{"n_head": 4, "head_dim": 128, "vocab_size": 38991, "norm_eps": 1e-05, "positions": "rope", "rope_fraction": 1.0, "bias": "none", "extras": ["capped logits"], "init_std_o": 0.0, "optimizer": "muon", "lr_mult_qkv": 0.5, "dataset": "wikipedia_en"}
Each number is 500 + 25 x the weight over its row's rms, rounded and kept within 0 to 999. Layers, rows and columns count from 0. Numbers have three digits each. The size before them is the row's rms in percent of the matrix's.

# v: layer 5 attention value, 512x640, rms 0.0568, rows 423-460, columns 320-399
# o: layer 5 attention output (transposed), 512x640, rms 0.23, rows 423-460, columns 320-399
v423 093:520517504491530511483545450462565513469491495519505495491460526552511525507526550448522485494499529489557508506480528494505487519549485499505498472456464462508507517517504505513525513494498545452480501545523500514530490485532489492522517496
o423 096:541507495527499529538495486482480530450499515498489462541534513544543538503513525505523508545492526491511484455471530506491487501508490506497531507464456468464530494541513509496492541470471489516560504543489464506511506501488498523525521500
v424 093:482532487486519472478497489553508466520457499480532502530534457483502471492572502496473482490547479484514535482506496460502507490515508465499487518500492523518428447553496534511517488502484532520509487475507501499517503491470448519541528482
o424 095:538493534507551448532509511550494481502479502469517517494480497494472500513537507458496484464502491535524475525518536503446488510479550483524516546466486472498501448502469481490575470481552510494485491495486524511544554521460458501508500555
v425 091:554497502533499464499479539496538475512493508513477505482479507422521549501502495527490537509500483545537499501532475505505476501481479476492494476504509447528484516573484537488509450492479546487518478506527511492502524507483594464529443490
o425 095:495478497502464491481539520552504463508512469478499508507488438496523529502539504519471517467531520496513464526539557543481484501419528467504494445476500466484532512482480514535528481491526524529511501492521507521515508489485520502527506507
v426 093:478493471505504525461488474477484445545507515518499465487489542480513568521452470481509515522437505507532441519485475482527492561493473544465490506504457531474526508518512538499488498528509502462503514470503465509503528510501498527525494505
o426 095:497485489525468526475493497498526513509477505492487509485506519493481516464509464467522459497499536478519508518482495460550472488534471531515483488490521469493512489551546464474478503563489532479504505506526510446509539523495514526546504496
v427 096:479489554485510518517471519458493497474473487518522516487519496509549504431441517475552513498509442548501533528489515497475480502487493496524469475509475473502476500509472477509479486485516537458473511531563500533516526514482452518492509521
o427 099:498497489481458492512465459482476526542506526510507521539467523495490536505523495534509506435485540522539496491512493555475503486448509508480502533462510508500484511562526478476519473504545507514487478502503496566462450487488501517489526489
v428 094:495517479501493517539509542572473505517488518480501509478504442468505525487454516518466500454502489456488480497501504482480504511506509432507503521498510471479466503513468484493512490490527517521471514477477459521510514485490474487526550529
o428 099:532500480517500524488537488501462486495487533465546498464456478541484552519442541539506484489493489505544493521545511483510441526528473493496507498511505508514510487475526504526521477504486500505485469518507489504520496527484546531540499515
v429 097:495511527478493510475500505527467490496481481464501482460527514504494539525540503499473471517537459560512526490465493450534515502498462474517505535492476476510467441497466471475481446499516486521518455476505514464497535530458521519473518483
o429 101:545523517535467490488537470466510466489462530477531489511472514543471510520504513492448520482519482533456488510488507493494490548508520473483511488494489458494467496524499488478462477524489531506544528486512512478537517535526500522503510511
v430 092:561481465513530472526491555525521493551517492469464536485487482496529517509474523498499476538498490480483495528446490476504473474516501515532473500516472493488465494532522498461514466503491486526453460539539527530530482491536518517527463458
o430 097:488476533512515487484499516538525479497564512510474497478502507495501509520475487500504502516480526529515530501497492517479438483448469522545502460506478541511467489488506468478501487520496491447501460512483497533524534480509493507510503483
v431 099:510517475488517460494522497523535531498450506505490504495526502516503534483499464493482462491493477509504483478532529464521455512476501474455523469493516494527481492497460487491514507497506495527452540515507459488508557539493468501522553483
o431 101:562523495537560498484478518469524522480445505512556526481466476511519512505520496506460523490482475515521534491513475498485529530524513470483477554507495503545477479528498494515489481536473515499490507517506480498526482481524471493537514474
v432 094:467511537494536473492551503535510515508489510480567507497482508549506498511484485538466530545504506479478458471483477480507507503506498552527469483491519482513505516472499525504495477499468499476504478448482522434502463525515487515506514521
o432 099:505500435502487495478492468491504518551502457496509474484493549550509467519514461491521494502526494550508502492469512525524549483495467541523524491502512541542489477501532513519522502539524494476523495471473450493467488490495533496475489498
v433 097:528500503495532480527505486556485503517552523487532484489467515474534458465559470473495544503534491475472529498545492487496546457513487457510489493500483521506569469451507520511500501496534511484518503476501490484505470485508500477526465511
o433 099:497512496441496439519502480469528493510507499471506490510488580509536490504498471436455507527544520477504534486522530523553504523462483519442554500468522516484463487491496509486503491552495495471526530513522536502503547471480523503490508516
v434 094:493520521515513526483476533471537529475521461464504499489509499494547497494530504486471546506535460494472468488479487527549505448466492521487517484503472507510508470448568467441506508507490524489502486492498512444486507495476453502479453525
o434 100:502543515524542476489510457539529434509472516524483537498502469492511496506515468510476499494515487496533509496490513515534499482519460455512507524495500520512513469498492463484485526499510543472490490492518508523523484511442537530508502513
v435 085:570555492513536494469515500480488479497507495495507479525501522507468479495470502498481532478486531510513500507495495516482537519492486480528488495515505550505462519488464511482432454529539471514465499482450502490533539461481445517487467546
o435 093:510516509503510468480512470478450508511505517514498445498474460509513442507505467522463518491495508543549489489590527465528469466520515480497495498527499545499471512512514483515507495507488509474470510493455508525511529478485529538485499498
v436 097:502541527503474459487476565497499540500514507504499508487530486520489496518463512497497429486513551514459511541469489427482472468506524515493473508483509469486470511488528533479466515511520524465476465522502489532493485469502532500483503519
o436 100:487503472473461510513505535514487512537489516501488479490506476433480449505490526509481502512472522488487517488551538523487448500504520492522506476513509486529542492468502505472503457471500506509541519511440482546578478478470479497491486485
v437 095:472510576478484537466549515475496521540556527486524489494477498503488532496477493494521495495469480444476534535537506498484481534512528486469461499506544489502528476517495468499485472524454518481503512467468494516455487505485521509520545527
o437 097:483467495523510542480537466468532499498509536541512488505514536503476533516541492532562471499491468460492497492519509492446513459516495499475505459534457509487480493484486470501514492512504469442508479471482453530502462501483496513482526515
v438 095:529505481535491464493484523470428509482478474536495519529477556489493463507511504492484505508487512506515483492483492521459532498463467445496559503501530508512451507494544465491517504548440499490467463454495508539492478510518491490512471503
o438 101:560528494504512479500509530476491470462477503516492476528528489506490492479477470549512540498530510480496487506478483500503499495544481505481549483526509535500456486539489512518488469495506495484541484494496479469503490497534455482467480563
v439 093:494502521467478465501569479474509477543519515479509517483508488495466466509514495541527541485498497456505459532504476514459513490501474511577471483462518496491512468509507487490512485525486522486527494486520518537516509477518494519472490484
o439 097:470468511470501494477520488498485538510498495507469517501517538517472477492503501469510476514489517484502444536508508561544451479549513508506484497468491529464510495513488504459485526511490494471476490525524484446518505499553494497511550483
v440 093:494452515496538527483553489539544543552493491478515496488506483479483527477511531465501480489499546496500537463479464486478475491470519496497496488474465489472504491476487477541504492470502475533494528477509491501525528497487512484481533525
o440 094:515469444510514527518499499518517539495489514521486475468508492456508479473550520493513495512495509532500520522481528491529468514472506488460537518462528524476540481468548482466486497543490451522492528545555504472467485509558488452489484528
v441 098:488513473451510544508520489503497498505506504528521501499491517522515514514477478466503519522511498510507513518508512472525516480495514467480506502528476509500500492514545484510486524486479527469464473516497472499528516542493429506508540494
o441 101:495496516522511497516528528520489521473476472482520481521507554477495509479506478459500516508527472555453509470548480511531514472526523506457521484513503551470530500524521506520486540484509489512500490468479516503520475496471466466486514473
v442 095:490478523468493496494494539481504491490523480487491491499514472506488505507491538529483499500520529469536483502507488498477530518491529517512464507528497490462501476489508476487505521473513484504494492464539494502510492541506510472526542517
o442 097:479500500529495515456500480442496515491517489542497504502510503477504528503500492555544537481494525552493523518518487497506450538510507512520453469477468467490510481543531510458486507498481503479489528491546490499501506506520516527486543541
v443 098:532513531470457495471523526494497531521511496515468538465499490498532489525503456503503453492495483513505502518492485506528489505533498499521532489500487505508490489520511518513491484501494530456542505473489468510513444541538514483519546512
o443 097:510488536505469470501483493476502468519464552505486508489485494473489520482556491503556507497514536488488524510495497492493489474524525483512504474488491494482491476506538475436519486544499470486519509498492514503516483490524508503489510502
v444 089:456469490568484538448452520540512560493524525494457453481512512493491495511495556523547496514486498456500488511540492501488485552529472496501502522498528510480535513478535529501517468507493488503534527486514517482500521488520520523492487481
o444 091:473522446520529514532494518520497527529515515511497497448524472489453499489501517486473491486517499522521521484545482502483536484450482526529523445495525538528484499458481504489532497470478519510546493515496507503490542449500462535543505484
v445 099:481488467472477522491507467513475472502499540507484485520489528455530522474471476499451466489437494548503480497506510500495525493482501514528513454432446481509510480534517495491522494464500561472495473528505507492506467480522511477514544480
o445 101:474477537479456500511506498506502485507500515485483522469521502517483517476516490514540482491516471479534474476503510499449508508486453501475495497492482486486519524519514545491488503542551496499458507479500472516527512504519519488492512468
v446 092:495496540500484490512522513492428520532505494495510498505469500526517506548457516489451537464481469517490516508493534473483546515521494494532496488510511480456496523531511523494496490483496489495528521533516506530492476505475487503510522468
o446 097:536536530506492513511545467497493510540496485536454449460537496479507499494496528486491501504500452512536478550506501498533501456531505524531443513484516504478489493550547488510492482510515520508452520494503505487492432462506521503530505467
v447 092:451465519479493492525515527517513476508523494462481559516462539528524524533504505445463472472459472506507490484533486520501458521528517444496574543462515475485481511493517508506491465500519525500474516487471489486477497531517496515431465537
o447 096:493528543484517528489520492491477469561451497479512488481480529516493486541512493481503505526496502506497551507461493497531535506509482494513473523469512495496495439521537524493522497487511519504464512505517507485522537514445496495511479511
v448 097:500520525510471466480474537499541490496553481511511463514432525515470513525470555490499514502519497474499477500497482518502471482490523483516529487545561488450473523476477500436477455538547505565480500463557534513527495464466517505530476523
o448 100:495525496504460497528501512473488497506502524487486467534484495487498493535504522485519527495519541526508501516482519495512439543522487500512509454526502518537462456545490451485528445520474527498498494456496487506496466460516513509483521502
v449 100:527521518534493511483523517500470462474491497525479494523544502492516518525500525498517432457447507474509487517482522592473503458496495486518529522509489540463532503518510472510490452525490517496471460505499463492500503510512475480537507504
o449 103:436505497491452520494487512451478508450540452491537498497489540509475506505504519495541453530501500483507532467492537503473493520505462490477512500473506502505542451499512491448495501516511477465500462501482504554501503504458448485502489490
v450 096:502508489503528505532509513458518507492472516460516506475501506514511494478488478488531517459510558515472497520505522539488516481531483445510543538502475513464467512481498542517519490540488489491515524510464479506524450492492494469478509480
o450 100:512511532453492489551470453509518518534468529523474491518508529540490496488491499504507473484467470466504468502497504545493474425507491502512507505485534495469498501444458473477494479471518498501505493452502518529477478521526521497537509484
v451 099:505524518510466508526451522450529434505511519509565523477475516577448502505537490464501477471510526481530462500487508534471449513508536479462486514524505492496512540486496525488518484484495526466509536479485545475514539510510504516495558481
o451 100:475519485507516508542477509459495496522479447529520493468490453486488462524472495476514481517460499439505502507514506484505479513502513506490489519521486507513547566497512488492512476501516512506507521488464495476487497469527526510533504478
v452 095:503525518492440513516544524505516537520454518513499486435499503475467494477487500510517500501496554513489508519501515494553502489520524533494458475507474528453538487485487500517497492535488466492488504514553512524453540503505469489485487555
o452 098:475522503526491458562488493431545491539457517495470537528512522522484534518497501500483506492479523488517511473484465459486474520467486478481469505458507534483525468501459484457499552532500511451530477423513477481484508501537507520521526476
v453 092:447480502477515520495527476478526574508516509495515490484478467513529490472484499491453485511484507468544494539498517465479539478536480462543513529540454492497524506468527515525522502514469537459464492497509514497492488461501484535497497498
o453 093:472491522502504498470493487435493512491491451536519484511510503535515475459512491484500495467487526508489476513503483468524475494534542458466464484469500510485483492488461483495505503483475496447498517520484549485502496471472518507496490503
v454 094:534478494503493471472451496470494510487533473478485485483499497506447501516523499542531456488489471514450503516521467509506472476513485478476505487468534474465532500435522524467502504462473538477500488514529499500512432494530463474489506498
o454 097:491470517478518496485466535507502473549491528441500451481515474527464508513508463515494513514512494515453499511496497509504506498564445466484474534510536513492530535509506543502516466484475534538515493457480513500511480499518457493480522510
v455 099:475505522540463482518463498495467493461536501503488547484491524517500516516460544503451525483491462517487465498482562467514512512514496486472495467487474540502480513475467497550505512568493552528503509496512512480523502528494489495490508456
o455 101:498485511532508505495517493475494510508542494483527519474526488526486483517507506527498522488487475476527490547481525518485481480518495492467493470524505478494475494488478536516557485509537537526523495517472508531544521471443489502468472521
v456 092:523492507488477495500528541511496514470483507474487552510539487517497468521557511511461479496505497491510491472479534540493525495511489526481529482496544514471521517480448494534487523507526569493495524501495489511488526486507521542479470543
o456 094:451493484508501502541494464518445526475478500459500526511514500563532490517560489494491475513506496487508494502518566486520523542526496538484434499482517530509532494462486518499523512474484522477476537489572508506503551442543498495534469502
v457 097:481482496517488516490479506488451460500520489491497531506547496535472506489498477527506493484494480484466470505494485510515523485500431489496464498509511487547508496499548520496521485449483465474483502521489523476527525478527504510532511499
o457 097:536490488555486525547507515502513497523509489500477508454452462551480451485532469522495496484497527481513499526506505491556564478467491477485460550529530463549482494488488505538454472483501478472506514473514524502474456455512546498498496485
v458 097:479507487484555457478470486502463485501494497449493497500517492525483495487493495497490501511495496515495503534510501473510486483533498544541473491511508493500490511506464524500464455509512540531443498511526517489514501481515519489528494520
o458 098:497479525499543476511472507514485492507506460538486518502494442507460511493512512520450503482533475512500460481506485553474489554517484474506449492520462459483499495490522499516521463529494520437503492472502506527521504494488504473503510500
v459 095:487505525522518498494505489532467497500520509526451495478522514475532511555504523482505500474495462516504473502472496495488519459491528486489490466542485505512485463466509493542528525511458500470490488500488465538530538468509472537479508520
o459 097:507520523481500466496497430521517465498483511516512481475480491528499514482496524508480467499510488472505495495500513484479477471482470506517492471511453499492506479479512543525482481507512489500530512553517519465507532485532496513472475491
v460 091:498530484499500549547517471506514517507531490444490512520524520492472481472519494501479527462462502494528536489478532496438527560518508480503530501523509476487465491484501518517518507488484503499484512510503489495489547515474545518447511494
o460 094:523568557511484514505444436535491483513476524520511457504474492532493484483500519496476491478480538517493498531519494484513499513521488483471488474505486467539501512460519508516521512507454504454507548478536464496518521496489481467533509522